config.yaml
num_hidden_layers: 13
hidden_size: 128
num_attention_heads: 2
num_key_value_heads: 2
head_dim: 64
intermediate_size: 512
vocab_size: 6739
hidden_act: "gelu"
norm: "layernorm"
norm_place: "pre"
norm_eps: 1e-06
positions: "rope"
rope_theta: 10000.0
rope_fraction: 0.25
qk_norm: false
attn_scale: 0.125
bias: "qkv"
tie_word_embeddings: false
parallel_block: true
init: "normal"
init_std_qkv: 0.0396
init_std_o: 0.00776
init_std_up: 0.0396
init_std_down: 0.00388
init_out_by_depth: true
optimizer: "soap_variant"
learning_rate: 0.00811
lr_mult_up: 0.647
beta1: 0.95
beta2: 0.95
lr_head: 0.00852
max_grad_norm: 2.0
warmup_steps: 200
schedule: "wsd"
decay_fraction: 0.875
decay_shape: "sqrt"
final_lr_fraction: 0.05
batch_tokens: 32768
max_seq_len: 256
doc_mask: true
train_tokens: 114700000
max_steps: 3501
dataset: "wikipedia_en"
Each number is 50 + 12 x the weight over its row's rms, rounded and kept within 0 to 99. Layers, rows and columns count from 0. The size before them is the row's rms in percent of the matrix's.

# layer 6 MLP up, 512x128, rms 0.144, rows 214-322, columns 64-127
103:47 57 53 43 44 55 43 65 25 46 64 35 43 56 26 36 31 53 66 31 38 69 40 48 39 41 59 48 43 37 52 36 47 53 46 34 57 43 54 68 67 47 60 39 50 35 44 48 50 49 55 53 50 63 64 37 46 37 48 30 46 34 57 69
097:50 54 41 64 61 29 38 55 47 39 48 53 54 32 40 30 48 72 50 53 37 45 34 43 52 51 34 50 63 56 45 41 46 45 53 46 73 35 56 31 30 59 74 52 49 59 49 61 46 65 53 55 45 60 66 51 60 59 65 29 53 32 48 42
107:24 63 58 34 53 38 72 52 51 52 47 45 46 49 35 52 53 50 47 64 58 35 30 48 48 69 33 50 43 51 43 56 53 64 63 52 62 51 36 61 67 86 37 48 38 57 61 55 38 54 30 58 57 53 32 20 67 38 23 41 55 58 69 59
100:56 58 33 33 48 73 55 50 35 43 55 56 44 30 49 48 48 57 37 52 45 43 51 52 51 34 71 49 43 29 52 51 43 33 45 88 62 52 37 60 41 39 35 44 48 38 54 37 46 55 40 46 67 70 58 37 51 72 52 41 60 45 62 55
095:54 72 35 54 46 44 63 43 43 43 48 51 57 53 42 64 43 52 54 37 51 42 67 41 64 38 46 57 39 38 73 47 41 66 68 43 48 64 37 57 68 36 35 45 30 40 40 46 66 36 35 34 63 46 60 60 48 57 51 43 53 47 50 50
101:37 41 55 52 29 72 53 49 28 53 44 50 52 43 33 63 91 49 56 59 56 46 74 51 47 59 49 35 54 50 40 38 39 35 53 54 61 68 73 42 52 66 69 55 68 62 43 64 21 43 35 48 51 45 66 47 54 46 57 43 42 33 39 61
102:52 54 68 72 53 52 43 43 53 32 52 50 56 60 47 76 63 66 57 42 38 35 67 39 52 30 42 45 39 65 50 58 57 49 50 41 38 71 74 33 50 48 68 55 31 53 43 74 45 42 63 46 51 37 47 51 40 48 41 41 62 62 51 46
107:56 53 62 51 64 73 38 19 59 43 68 34 53 47 48 52 30 61 67 61 54 52 51 28 53 49 48 56 26 39 43 45 44 40 58 44 72 45 53 53 43 47 53 41 46 55 52 39 66 66 33 62 54 39 52 65 62 48 44 23 59 45 53 59
089:38 54 45 43 37 48 48 39 33 55 45 54 63 44 35 31 67 66 70 47 69 32 40 50 36 60 59 43 60 46 39 39 65 47 59 37 51 50 61 57 59 75 60 44 37 42 54 30 62 45 69 53 64 63 70 43 39 63 60 57 31 55 49 36
092:45 17 49 56 53 51 59 40 43 57 46 64 55 41 67 40 46 61 25 52 38 55 47 61 69 56 48 53 53 42 45 54 47 48 34 50 47 35 49 57 62 59 53 54 52 36 43 62 29 41 56 55 56 59 28 66 48 54 49 75 64 17 17 36
093:42 51 49 63 22 39 74 64 45 63 29 50 48 57 43 40 61 41 44 37 35 43 50 50 67 30 41 44 54 51 35 47 38 51 71 34 43 34 41 45 58 52 56 34 46 32 43 58 49 35 29 46 61 51 32 51 63 42 55 52 59 55 46 65
108:63 44 66 36 48 40 38 53 48 43 57 55 35 56 47 46 27 55 45 55 64 50 19 40 36 49 35 71 53 62 30 47 51 28 54 39 59 54 31 58 54 62 73 37 47 48 64 42 27 61 52 39 29 42 54 59 25 38 48 39 50 39 25 79
082:33 34 54 60 53 42 67 50 53 40 70 55 36 28 36 60 71 29 39 39 46 57 49 65 58 64 27 58 83 53 41 58 36 35 48 65 28 36 55 57 62 62 37 54 53 62 64 68 41 60 66 53 44 66 74 58 57 51 44 61 59 48 32 39
099:63 48 35 39 54 61 49 47 33 93 54 55 43 50 37 69 68 74 58 38 39 47 47 46 55 25 42 43 61 61 48 45 38 47 58 69 42 56 42 60 61 47 56 65 39 42 57 51 60 54 39 41 59 32 23 43 35 41 56 46 40 26 66 44
095:43 48 79 64 46 56 34 37 35 47 75 59 59 60 57 65 57 50 35 38 42 39 50 58 52 51 40 39 46 47 37 60 68 54 40 41 42 40 40 63 34 48 58 73 18 45 46 69 47 34 58 47 48 50 40 47 50 71 42 67 28 29 65 42
097:44 36 42 47 64 47 47 53 67 48 50 45 41 56 42 73 32 44 70 59 68 45 55 37 62 56 50 56 50 49 54 55 30 44 43 54 65 21 41 50 42 45 50 68 41 55 41 61 49 50 47 53 44 47 34 57 61 31 44 45 33 43 65 42
098:45 59 52 39 61 61 57 56 26 32 54 50 57 40 26 37 47 33 44 52 74 40 40 54 68 45 27 56 54 61 37 49 29 68 51 63 40 61 54 40 68 40 46 66 57 28 41 56 45 56 58 66 51 43 60 43 44 17 56 50 32 46 53 50
102:53 42 54 75 52 50 47 41 48 44 54 68 47 53 34 52 49 43 54 58 34 29 64 44 61 57 40 75 49 48 32 40 50 34 43 42 59 61 31 65 58 40 59 74 41 78 56 48 70 35 49 53 54 50 76 43 54 49 52 35 43 70 61 43
101:65 50 48 60 36 48 52 45 40 37 49 68 42 76 59 64 49 51 45 59 44 56 40 46 49 41 59 51 65 44 57 36 33 63 77 50 61 48 34 69 44 67 65 42 48 50 58 54 52 69 62 45 54 60 64 44 49 48 74 58 24 35 49 54
082:54 56 48 79 37 59 74 49 42 70 32 51 38 44 49 52 45 58 49 64 71 26 48 54 59 53 52 58 55 52 65 38 50 26 38 26 53 45 54 67 33 34 45 48 68 68 27 61 80 52 48 70 58 50 77 61 70 59 36 48 44 47 37 49
117:46 56 53 48 34 53 50 55 63 41 37 53 52 29 27 50 58 52 41 53 50 69 56 56 55 50 46 56 52 65 51 47 42 37 67 50 41 40 33 85 40 47 56 46 46 59 63 39 52 57 55 47 47 68 50 29 43 49 32 40 66 68 63 54
093:50 58 54 56 62 47 66 47 46 53 36 54 63 40 43 21 56 45 49 49 46 31 36 45 47 49 54 70 62 53 40 44 26 46 56 63 34 44 59 52 50 26 34 38 44 65 50 59 46 60 52 66 61 26 41 21 45 43 36 44 39 47 49 31
099:44 49 53 39 72 68 68 41 40 62 47 46 54 66 43 47 31 65 39 62 54 60 28 48 51 67 43 49 28 45 36 50 48 46 48 52 44 43 50 46 49 70 50 44 38 58 48 35 42 62 67 45 48 49 52 69 44 51 44 17 36 72 47 31
111:58 43 41 15 52 54 54 51 36 56 45 44 60 48 43 41 36 57 56 46 48 42 49 69 49 35 52 43 70 52 47 46 34 20 50 44 64 50 34 32 42 62 55 46 23 58 47 51 33 59 54 26 61 41 53 48 58 60 40 72 32 61 46 54
108:41 48 32 44 64 59 71 58 49 62 64 57 43 49 58 20 52 56 49 33 43 61 43 38 50 70 55 44 62 51 46 44 65 47 63 51 54 05 29 55 57 46 28 41 44 46 51 37 25 38 46 30 64 50 61 60 48 63 59 29 53 47 64 65
113:36 57 53 29 48 45 37 46 39 51 51 36 52 33 55 53 34 63 48 52 43 57 55 39 39 34 26 43 41 48 47 71 37 54 59 61 57 35 41 59 72 44 33 41 59 44 50 59 44 40 52 40 49 55 43 68 42 25 64 47 67 66 41 49
105:58 49 50 28 44 65 67 31 57 56 57 50 49 49 59 54 51 71 51 54 60 50 57 57 52 52 29 62 39 52 42 55 48 55 56 29 53 56 55 50 45 51 60 68 39 35 42 74 40 49 61 68 61 60 41 52 49 54 68 55 47 63 37 65
090:52 31 59 47 49 46 70 54 47 55 54 33 66 54 44 33 52 39 58 60 52 50 46 52 70 59 40 23 91 48 64 54 50 24 43 49 57 36 56 47 56 66 35 47 67 50 49 66 60 46 64 40 55 37 46 57 51 68 48 52 49 45 43 34
107:42 28 58 55 68 69 47 47 45 48 43 26 42 48 48 25 56 45 54 42 62 50 69 67 53 56 40 58 59 43 48 48 58 43 50 46 14 57 41 74 84 45 61 39 45 40 54 37 68 59 34 64 34 40 49 56 44 48 52 53 45 45 53 45
103:71 67 44 63 68 31 57 53 48 64 51 53 88 29 22 49 46 76 41 58 48 56 58 57 42 36 33 38 50 55 45 62 63 26 54 48 66 37 49 47 47 45 57 49 48 53 40 42 56 42 32 47 36 63 57 52 50 50 51 45 39 76 49 66
099:67 56 52 60 48 70 40 36 44 12 65 30 52 47 49 56 64 67 52 61 59 53 56 54 52 20 43 64 62 39 80 50 53 37 51 43 41 77 48 50 47 64 47 38 47 52 43 52 41 47 38 37 59 37 51 39 60 31 18 44 35 55 50 45
094:57 44 40 58 42 38 62 22 49 61 58 37 41 64 36 61 67 59 57 39 61 53 73 45 55 68 50 63 30 69 44 40 52 33 53 62 39 58 48 46 56 49 37 54 43 75 67 24 56 40 49 43 68 26 46 38 68 66 69 51 37 63 43 52
107:38 53 36 66 54 58 58 66 41 79 42 59 52 32 47 51 56 49 55 50 24 49 37 41 49 49 40 36 47 67 74 43 42 38 65 45 68 52 65 26 32 30 56 55 61 31 24 47 52 55 44 59 41 61 30 51 45 58 48 76 61 64 69 35
101:77 51 45 49 45 42 48 56 60 37 43 69 47 46 51 38 45 58 69 57 44 64 59 48 61 44 62 66 72 89 47 51 51 65 55 47 53 61 39 71 38 26 30 37 41 34 54 47 51 40 52 41 57 58 37 46 30 48 71 40 74 62 50 31
089:43 64 35 65 41 51 49 61 46 56 33 57 52 50 54 37 60 59 46 53 38 38 22 36 57 39 48 44 67 62 32 55 42 39 59 49 21 50 28 68 50 51 54 58 41 64 47 37 65 56 44 44 55 65 32 26 59 71 38 34 49 58 55 42
107:65 48 60 44 44 48 62 23 34 47 26 41 48 62 43 33 55 62 69 58 38 43 55 46 41 59 41 40 53 11 55 58 70 53 47 44 59 51 33 50 68 55 55 46 54 40 43 30 55 27 56 55 48 57 60 60 45 47 41 47 68 48 40 57
098:53 62 54 53 60 54 58 27 44 58 47 54 44 54 57 27 43 35 62 43 46 26 65 57 36 35 57 62 60 51 62 67 47 49 82 32 70 57 62 39 32 51 54 55 58 69 67 67 62 43 59 21 49 50 52 52 41 27 41 42 53 33 26 48
094:53 43 50 44 54 54 58 60 44 30 53 63 61 61 36 41 62 62 67 55 54 36 66 38 68 38 54 56 55 19 47 23 48 62 48 52 38 40 27 51 51 61 40 40 43 48 44 52 56 44 87 56 59 62 73 48 55 43 50 57 33 70 42 65
095:39 57 27 51 57 48 52 59 61 52 56 55 43 58 51 39 52 37 39 74 47 41 42 70 40 27 44 40 28 27 68 63 49 62 65 63 42 54 49 44 52 57 67 39 68 38 64 57 42 52 35 51 76 64 21 31 63 41 50 38 61 69 66 51
112:43 54 61 32 57 56 53 55 44 42 42 49 49 46 54 57 37 32 49 41 70 38 33 70 41 60 63 49 36 54 49 40 66 54 86 53 58 32 58 63 68 41 59 45 54 69 76 49 44 46 48 56 43 61 58 59 48 52 51 47 53 41 67 66
097:69 44 65 41 42 40 21 33 51 67 65 52 32 53 58 34 61 47 63 39 54 53 45 49 62 42 31 35 65 32 62 51 35 66 50 29 51 47 33 53 64 61 46 40 51 47 37 45 34 41 19 51 61 50 54 48 49 47 52 33 49 58 53 47
100:31 31 47 31 72 62 29 62 44 63 36 58 37 40 37 73 62 51 65 31 47 46 68 38 55 51 49 71 62 35 54 50 70 42 61 56 46 45 37 48 55 58 53 57 50 67 46 42 77 72 47 39 60 59 71 50 47 57 34 57 42 54 74 61
084:59 58 34 52 40 56 47 60 46 39 55 34 38 44 48 63 53 48 66 46 53 70 43 57 61 41 58 38 30 50 76 68 70 49 60 26 59 40 56 57 49 48 54 87 34 45 57 46 39 48 38 28 64 54 59 56 44 76 25 54 53 28 50 75
094:51 37 65 35 56 35 45 49 51 51 55 51 39 29 60 47 63 48 24 50 51 61 27 29 63 47 42 45 63 57 36 51 54 58 39 46 57 39 31 49 38 58 68 47 43 45 46 31 40 67 42 66 62 38 33 41 44 57 63 45 57 59 49 36
097:50 47 43 51 65 83 40 61 54 26 37 31 50 61 45 28 60 56 34 39 38 47 44 38 68 67 32 60 56 29 33 62 57 45 48 28 47 59 38 50 47 50 34 64 66 48 57 55 41 49 66 59 35 51 48 45 46 66 32 71 64 71 37 44
096:44 32 45 63 55 37 46 71 52 58 43 39 56 50 45 54 59 39 58 47 55 35 23 43 50 42 51 43 44 58 60 41 64 58 52 53 52 63 52 72 38 61 65 48 31 44 59 54 47 78 34 69 44 79 49 46 52 55 71 62 47 61 58 68
098:64 45 48 48 34 46 42 43 44 42 67 52 67 61 56 34 55 60 39 26 63 35 53 49 56 51 48 49 50 58 50 34 42 55 46 50 64 52 48 77 51 44 32 65 39 44 33 34 31 58 50 70 52 49 50 35 39 56 45 47 30 41 46 48
100:48 35 29 37 76 58 49 65 53 35 59 29 40 30 44 41 42 52 63 56 46 25 41 61 62 54 42 35 65 53 66 58 39 36 66 53 52 51 44 43 71 78 60 61 62 58 53 42 63 45 48 50 36 46 62 66 60 56 14 31 53 55 61 25
095:31 64 53 48 66 48 39 48 59 55 33 58 39 64 49 38 34 72 59 36 35 46 57 35 69 53 33 69 67 43 51 49 33 74 56 54 42 68 59 66 48 32 53 64 73 34 38 35 55 60 49 42 53 42 52 71 28 34 50 54 59 48 54 47
109:48 54 42 55 60 54 49 60 57 50 48 60 27 50 54 51 36 28 25 75 59 47 50 44 47 53 50 27 41 64 51 67 54 48 59 29 51 45 38 44 50 50 56 43 42 43 54 77 67 49 59 61 66 50 33 46 57 39 45 38 42 32 45 51
100:46 79 52 44 63 37 47 49 29 34 44 24 45 40 51 63 50 55 35 43 61 50 60 29 60 30 34 51 55 42 30 32 41 53 48 55 56 36 64 48 40 40 35 47 69 64 45 72 45 45 43 50 39 53 50 40 48 48 35 48 76 59 42 49
085:40 34 71 47 61 59 52 57 56 68 47 56 44 53 24 47 53 42 34 55 52 48 59 28 58 62 31 44 43 70 43 46 37 48 56 39 44 55 31 39 41 43 49 52 57 64 52 73 61 41 45 46 33 36 30 74 36 38 51 60 54 35 47 48
114:36 43 21 44 48 79 47 45 60 34 46 70 50 45 32 40 46 71 35 42 38 60 24 83 50 44 42 43 45 36 67 60 63 56 52 45 51 53 55 57 58 43 57 52 49 36 56 34 39 63 49 37 42 51 60 40 51 57 37 36 42 46 48 48
096:54 49 32 42 28 52 53 44 72 43 43 37 46 72 53 37 32 46 49 40 78 30 51 70 59 55 71 59 60 50 42 57 34 73 40 49 37 61 41 42 31 42 36 65 43 59 62 43 56 65 40 70 33 49 21 22 51 43 39 46 49 44 51 67
100:60 39 56 57 53 29 74 31 66 35 53 47 52 43 55 24 74 57 58 69 59 53 42 42 35 51 55 62 64 41 60 46 38 40 52 45 42 60 55 55 70 69 30 45 43 69 56 47 69 62 81 33 38 27 85 45 55 58 67 51 50 75 49 44
085:69 28 44 45 36 48 56 56 44 48 43 44 50 38 45 80 56 48 42 41 68 54 48 74 41 52 56 44 58 49 55 44 38 75 44 49 64 52 45 56 53 61 69 77 38 53 46 36 33 54 46 68 43 46 51 55 44 53 61 35 55 50 33 61
099:42 56 56 55 52 42 50 49 54 54 63 39 50 44 35 20 76 36 42 83 49 56 50 74 59 59 47 63 59 58 15 47 48 36 70 43 37 52 45 44 53 40 66 21 50 59 48 45 70 69 59 37 71 72 37 62 37 71 50 59 55 55 41 53
092:43 58 57 54 55 51 49 53 54 33 42 50 27 55 53 64 55 32 48 65 27 47 37 47 58 45 47 42 50 44 65 45 67 46 61 59 51 58 42 67 45 41 57 45 41 68 57 73 56 89 58 57 51 25 64 48 16 51 55 59 36 50 43 42
100:57 70 56 61 24 44 37 50 54 46 34 57 39 55 54 57 57 26 47 34 39 42 57 52 43 46 52 61 57 57 28 32 35 53 55 42 67 61 42 47 57 42 42 16 50 65 54 36 46 48 52 76 45 46 65 37 31 47 62 53 66 34 48 49
107:46 53 45 49 40 46 35 59 45 53 39 46 61 43 47 51 61 48 56 43 57 53 60 47 54 61 57 45 39 40 35 36 42 70 56 61 45 57 57 48 48 36 50 37 54 28 42 45 44 49 41 69 37 59 36 57 33 36 63 39 43 63 46 38
089:53 52 69 46 61 55 65 46 48 40 29 64 44 35 55 31 55 72 49 75 45 75 49 67 46 13 66 46 47 45 48 51 68 49 50 59 30 53 35 60 46 46 42 56 44 56 40 37 66 32 65 39 40 51 53 57 36 57 60 57 59 52 51 59
098:35 64 46 53 49 52 50 39 53 51 53 60 52 65 50 43 42 74 64 40 47 52 69 64 63 51 58 49 42 39 41 50 38 34 53 56 50 56 33 43 34 33 33 36 59 77 69 67 51 42 58 42 66 35 35 46 53 73 55 45 51 53 40 43
098:53 50 62 40 30 42 44 45 53 60 34 36 68 41 40 54 34 59 44 45 43 60 62 86 62 41 49 34 39 52 40 66 27 45 63 57 47 55 35 31 51 51 33 51 40 37 50 71 58 52 53 46 56 34 36 46 45 45 51 43 61 45 61 62
086:64 32 53 50 47 44 61 52 61 55 71 50 44 36 60 62 51 67 47 54 43 58 66 24 77 47 22 40 51 49 50 36 49 61 37 28 57 46 41 46 53 50 51 65 31 59 47 54 40 76 22 42 56 60 69 49 58 29 56 27 51 54 63 56
098:49 46 41 48 48 60 68 43 12 40 62 53 40 33 54 44 63 61 42 61 43 44 36 44 56 64 47 77 37 45 31 56 58 32 68 44 53 42 51 55 57 43 70 37 65 59 41 72 68 36 56 46 33 35 73 55 59 42 40 47 60 63 47 41
113:52 50 40 41 43 56 44 71 35 60 41 68 69 51 49 50 46 46 39 45 63 30 67 24 64 53 42 63 76 70 72 44 44 39 70 60 42 55 50 55 37 46 56 55 62 56 48 34 66 51 43 37 38 66 50 50 42 46 34 40 72 44 49 51
116:42 43 56 45 38 45 56 64 56 50 41 77 80 50 44 55 49 67 34 41 56 40 38 58 46 36 52 55 45 35 35 47 25 63 61 61 60 53 50 57 38 44 33 45 69 53 51 57 59 62 31 74 47 44 61 47 47 44 74 31 62 30 50 55
099:45 46 64 48 50 59 44 52 34 32 67 48 35 57 48 58 43 38 56 36 62 45 19 33 50 55 34 51 68 70 57 57 58 32 69 44 50 73 43 48 52 54 45 29 39 74 49 52 38 52 33 64 43 35 48 53 45 36 47 37 48 68 52 36
104:64 60 44 35 48 50 51 50 69 66 47 62 54 56 51 64 63 48 45 47 61 36 59 33 46 59 55 22 39 52 37 56 55 66 54 67 80 44 52 32 49 32 31 53 55 44 40 63 65 63 43 48 39 40 29 58 54 63 76 59 63 40 52 56
093:41 45 41 48 79 35 60 39 36 62 55 41 44 58 57 49 23 72 39 55 53 32 35 51 64 65 42 34 44 51 28 53 43 37 65 38 42 40 68 53 50 40 44 42 39 36 62 75 67 60 49 57 42 48 69 58 51 69 54 33 35 50 55 38
101:53 85 59 71 53 50 61 58 31 30 53 47 45 32 48 36 43 76 49 35 55 55 50 66 39 44 55 40 51 68 37 52 55 39 49 41 79 64 34 51 66 51 29 62 44 43 40 58 52 42 45 41 42 58 45 57 53 30 20 32 81 33 39 31
108:56 27 34 60 69 55 55 53 39 51 51 61 60 60 46 66 53 48 47 41 70 44 73 52 56 26 37 39 57 23 49 45 39 49 35 46 51 62 77 58 61 56 28 58 35 56 49 23 56 38 46 37 67 48 63 76 57 47 30 55 61 39 32 61
105:66 57 50 41 54 40 47 35 56 45 30 57 53 59 43 55 51 56 68 76 37 63 45 49 47 64 51 72 34 29 45 50 58 50 59 57 60 53 37 42 60 67 50 62 39 55 29 38 58 54 50 47 21 24 51 50 41 70 62 52 54 48 48 48
101:25 61 55 39 54 62 49 44 58 55 37 46 29 45 57 65 61 56 66 45 54 46 44 47 37 44 45 54 63 38 34 30 57 36 54 73 28 66 47 46 42 52 67 65 27 71 49 41 68 53 64 54 36 50 59 61 53 47 71 40 41 50 55 56
097:56 44 48 52 41 63 56 43 52 35 43 49 61 54 63 61 51 58 59 44 42 51 29 23 46 57 33 21 49 25 39 68 62 60 39 39 85 54 66 52 67 60 59 46 09 40 65 62 34 33 51 64 49 66 57 33 48 51 49 50 44 50 64 53
113:46 45 45 68 32 62 39 36 63 51 27 63 31 55 39 49 69 38 54 51 75 61 52 13 51 25 50 60 39 58 45 51 44 49 36 65 41 39 66 49 52 50 57 46 71 55 60 56 42 36 56 57 68 65 54 70 38 50 47 56 45 34 57 28
103:32 52 56 28 48 54 55 36 27 47 60 40 51 53 54 53 50 60 67 38 40 51 38 75 69 46 65 51 62 75 43 59 68 44 49 46 53 45 38 40 58 52 53 49 35 78 45 54 46 46 67 47 53 38 43 49 45 53 65 52 38 52 70 31
086:21 50 74 39 36 59 61 47 37 63 77 62 49 72 51 34 51 43 41 38 39 36 39 50 59 45 44 22 62 65 44 49 55 56 47 56 40 51 68 54 44 40 43 59 58 47 43 52 67 74 48 60 43 53 74 72 43 54 55 36 31 78 46 52
107:69 53 44 56 33 45 40 62 61 47 32 50 56 52 51 78 63 56 66 29 52 61 56 61 56 33 44 56 53 54 70 53 49 48 66 49 42 64 38 43 45 43 55 79 56 62 38 46 78 47 65 45 26 54 60 48 48 62 42 40 63 60 51 46
092:16 72 54 37 40 50 68 57 34 43 56 73 58 31 66 42 61 61 61 43 34 55 39 54 54 37 40 57 43 55 45 68 57 55 47 43 35 55 55 75 57 53 55 57 49 60 33 29 38 56 55 37 58 28 50 42 41 46 71 57 47 56 42 52
094:37 33 68 66 40 34 50 62 70 46 48 49 51 65 53 42 50 28 53 47 48 47 57 55 40 43 52 66 74 29 36 56 46 51 51 32 36 54 50 65 46 45 40 50 41 44 57 60 76 29 49 62 34 54 57 36 44 52 67 59 71 60 50 52
088:37 57 69 38 41 55 57 63 56 76 53 57 58 27 37 35 50 46 54 34 38 46 62 44 49 55 45 43 51 42 54 59 47 58 53 34 68 67 41 36 37 51 60 41 38 45 36 20 39 62 46 59 79 35 22 30 64 44 38 40 60 41 37 57
104:73 47 66 27 54 58 38 47 48 40 45 70 47 56 53 66 65 51 67 61 50 44 38 22 69 58 41 48 41 56 37 34 56 63 38 26 35 35 37 77 50 74 68 62 43 65 53 53 35 45 44 48 46 62 58 51 62 56 71 65 52 54 38 61
092:45 42 42 64 54 49 54 60 44 58 49 47 36 40 68 51 62 54 39 60 54 41 77 53 39 49 41 50 54 28 51 28 44 68 95 46 39 28 57 70 28 45 43 49 44 67 73 47 44 37 37 43 46 52 55 57 35 64 42 41 58 19 39 49
103:54 35 30 52 46 55 54 43 67 45 48 38 37 62 20 56 48 49 36 52 60 61 39 60 39 50 57 55 52 28 46 62 66 42 67 59 45 24 58 72 59 59 68 53 63 43 66 55 49 50 57 36 47 18 47 65 70 52 50 52 34 53 48 32
104:71 53 72 44 52 69 40 59 74 44 48 52 61 31 52 44 38 62 52 53 47 36 49 75 54 52 62 51 72 56 54 29 36 53 50 43 57 36 58 47 52 48 63 61 43 47 42 62 38 55 51 36 40 54 45 30 45 48 40 74 40 63 56 57
105:49 52 52 54 39 52 56 54 44 42 68 42 43 40 64 41 65 54 62 31 43 48 47 57 31 49 38 51 31 29 61 50 39 43 11 46 75 57 63 42 62 47 62 57 50 57 38 34 36 51 44 50 46 62 32 54 53 57 70 45 43 38 40 61
106:71 67 43 47 69 71 72 45 40 61 58 36 36 40 47 39 58 64 46 42 65 47 46 50 54 52 66 71 42 34 38 39 36 51 45 36 46 53 45 30 58 36 41 33 42 26 53 54 53 40 50 46 48 69 56 52 39 61 64 45 34 69 59 35
105:48 64 59 61 18 59 61 40 25 26 44 35 63 55 51 57 65 72 78 60 35 56 66 64 61 33 40 40 32 59 48 35 45 47 41 29 50 35 48 53 47 51 49 54 50 62 53 46 47 29 54 48 41 58 59 46 49 55 66 65 36 55 53 54
111:46 44 66 72 51 57 63 47 59 45 51 68 30 54 59 43 30 48 60 41 55 40 36 33 65 58 55 36 55 52 41 29 48 46 63 34 59 61 35 51 60 32 61 56 55 41 57 35 32 43 66 71 53 24 67 55 42 69 59 33 58 51 35 44
104:38 50 53 36 36 42 61 51 59 27 60 67 42 62 41 40 54 76 51 49 54 41 48 60 68 43 34 53 47 33 63 20 54 50 56 40 48 66 63 51 20 28 60 55 66 41 43 46 44 39 38 55 45 62 64 60 48 58 66 68 60 52 45 43
099:48 56 56 56 60 46 44 34 34 41 53 55 46 45 29 56 45 73 26 47 50 55 47 54 62 34 57 55 29 50 60 61 34 53 53 59 56 61 42 77 45 58 46 41 37 35 39 64 72 41 47 40 44 32 42 65 78 44 42 36 58 53 38 62
099:36 49 65 44 68 45 41 61 54 65 33 48 48 54 78 60 36 38 38 52 35 57 55 43 67 65 47 29 38 43 48 50 42 55 59 38 56 61 38 56 67 53 59 38 51 76 36 41 49 29 44 46 62 50 38 41 59 32 49 64 55 42 61 58
104:54 49 49 50 48 44 46 54 56 51 66 38 45 36 41 23 41 48 51 55 18 84 67 66 54 62 47 66 33 58 62 22 49 52 62 71 45 32 57 51 58 45 71 67 60 40 47 39 35 35 50 63 54 82 51 76 38 48 55 47 51 64 67 47
086:72 74 42 33 58 29 45 50 39 43 37 40 39 45 58 54 44 55 38 46 21 56 58 46 56 47 48 60 44 34 41 45 41 72 53 47 37 33 62 49 54 45 54 57 77 72 21 62 58 65 46 72 39 73 34 34 50 33 64 56 45 39 59 60
093:70 60 45 47 48 54 47 28 44 39 39 41 34 56 62 51 73 54 38 46 41 76 49 62 50 29 42 62 31 54 62 39 46 33 62 63 44 61 49 38 68 42 79 58 58 40 47 34 39 55 46 40 40 68 33 57 52 39 61 64 75 55 60 61
105:49 40 51 56 71 54 40 65 49 54 50 50 39 48 45 26 37 41 67 61 41 43 43 35 46 48 46 56 68 62 52 38 65 39 41 28 55 33 51 44 55 33 30 50 70 41 41 46 71 52 46 55 33 53 66 44 62 45 63 63 67 59 34 50
108:39 47 36 40 69 57 55 46 48 61 52 62 62 60 66 36 45 34 56 49 51 44 53 40 63 57 35 36 39 54 60 79 47 50 70 59 50 38 38 46 52 53 41 52 51 54 49 47 39 42 44 51 44 39 47 46 46 50 65 38 56 70 77 67
112:57 55 60 25 64 40 53 57 48 52 40 80 59 30 52 48 48 42 75 31 64 53 52 55 55 46 45 73 62 62 66 35 41 52 70 35 39 49 58 43 69 38 48 52 50 43 49 53 43 55 69 53 52 56 44 57 59 31 42 42 52 54 69 44
100:47 58 53 49 51 40 76 48 53 34 67 51 41 55 59 47 62 50 30 63 76 59 58 85 65 46 48 55 69 52 41 28 43 71 45 74 46 47 41 36 38 55 63 57 30 52 26 35 45 49 53 70 52 49 37 26 38 65 56 49 49 44 29 60
090:19 66 55 71 58 38 41 40 55 55 62 55 71 60 49 50 48 38 56 77 66 43 52 42 63 47 45 47 61 28 47 55 36 59 46 63 56 41 48 38 25 50 33 43 50 43 33 45 49 59 60 37 60 67 40 75 28 41 35 68 43 68 48 41
098:35 29 42 46 56 51 31 37 44 39 56 48 40 68 53 49 24 47 50 34 58 47 39 59 53 49 30 64 65 52 47 70 39 58 56 43 61 32 43 39 32 48 48 46 38 43 35 45 62 71 52 44 59 60 59 50 58 49 63 43 47 54 56 68
092:45 34 43 29 59 29 32 57 46 42 51 68 55 50 38 50 34 61 56 59 23 51 53 41 42 59 63 67 61 60 53 58 66 46 39 45 60 69 41 57 49 51 56 61 40 50 51 44 32 47 38 48 56 58 35 78 43 42 40 47 51 45 54 48
099:44 50 48 61 42 62 39 60 54 55 33 51 44 68 50 52 44 57 50 74 63 64 53 38 54 70 42 63 56 50 56 24 58 52 67 46 45 26 43 58 79 39 61 46 44 34 55 51 50 57 47 27 41 31 40 49 40 34 44 44 50 62 63 24
118:64 40 81 41 47 47 44 48 59 49 44 24 54 31 70 40 40 29 32 13 53 58 44 53 45 52 61 41 65 35 59 50 39 62 45 37 55 52 44 56 71 53 62 46 33 49 57 42 64 71 46 49 54 53 32 28 42 67 43 54 20 75 64 49
101:61 52 53 52 59 60 53 60 52 70 60 79 50 59 56 42 49 54 55 55 47 37 33 46 59 54 44 62 70 49 52 32 49 56 48 37 47 48 51 34 56 61 35 67 21 40 57 61 44 38 40 33 60 45 33 54 68 56 66 62 20 46 61 70
098:44 35 46 59 44 46 47 44 52 65 47 37 56 46 73 53 55 40 51 60 51 50 58 75 57 50 41 65 44 49 49 55 52 62 44 54 61 47 57 77 52 57 36 68 73 61 60 68 51 56 69 59 38 45 38 43 53 48 53 26 64 54 54 28
086:47 35 57 50 37 44 56 38 56 38 46 42 48 36 40 39 64 62 29 43 62 31 45 66 38 54 49 52 60 58 38 50 53 31 44 60 83 52 48 64 33 49 42 68 62 50 48 47 57 59 61 52 58 59 43 24 54 58 42 44 50 83 36 33
103:44 39 53 52 64 33 57 61 46 35 66 33 56 46 32 46 48 71 43 54 51 43 51 41 49 64 42 31 56 36 61 56 42 67 68 54 61 37 57 53 54 40 55 49 57 63 43 49 66 35 28 25 54 47 44 47 65 46 49 49 38 52 56 63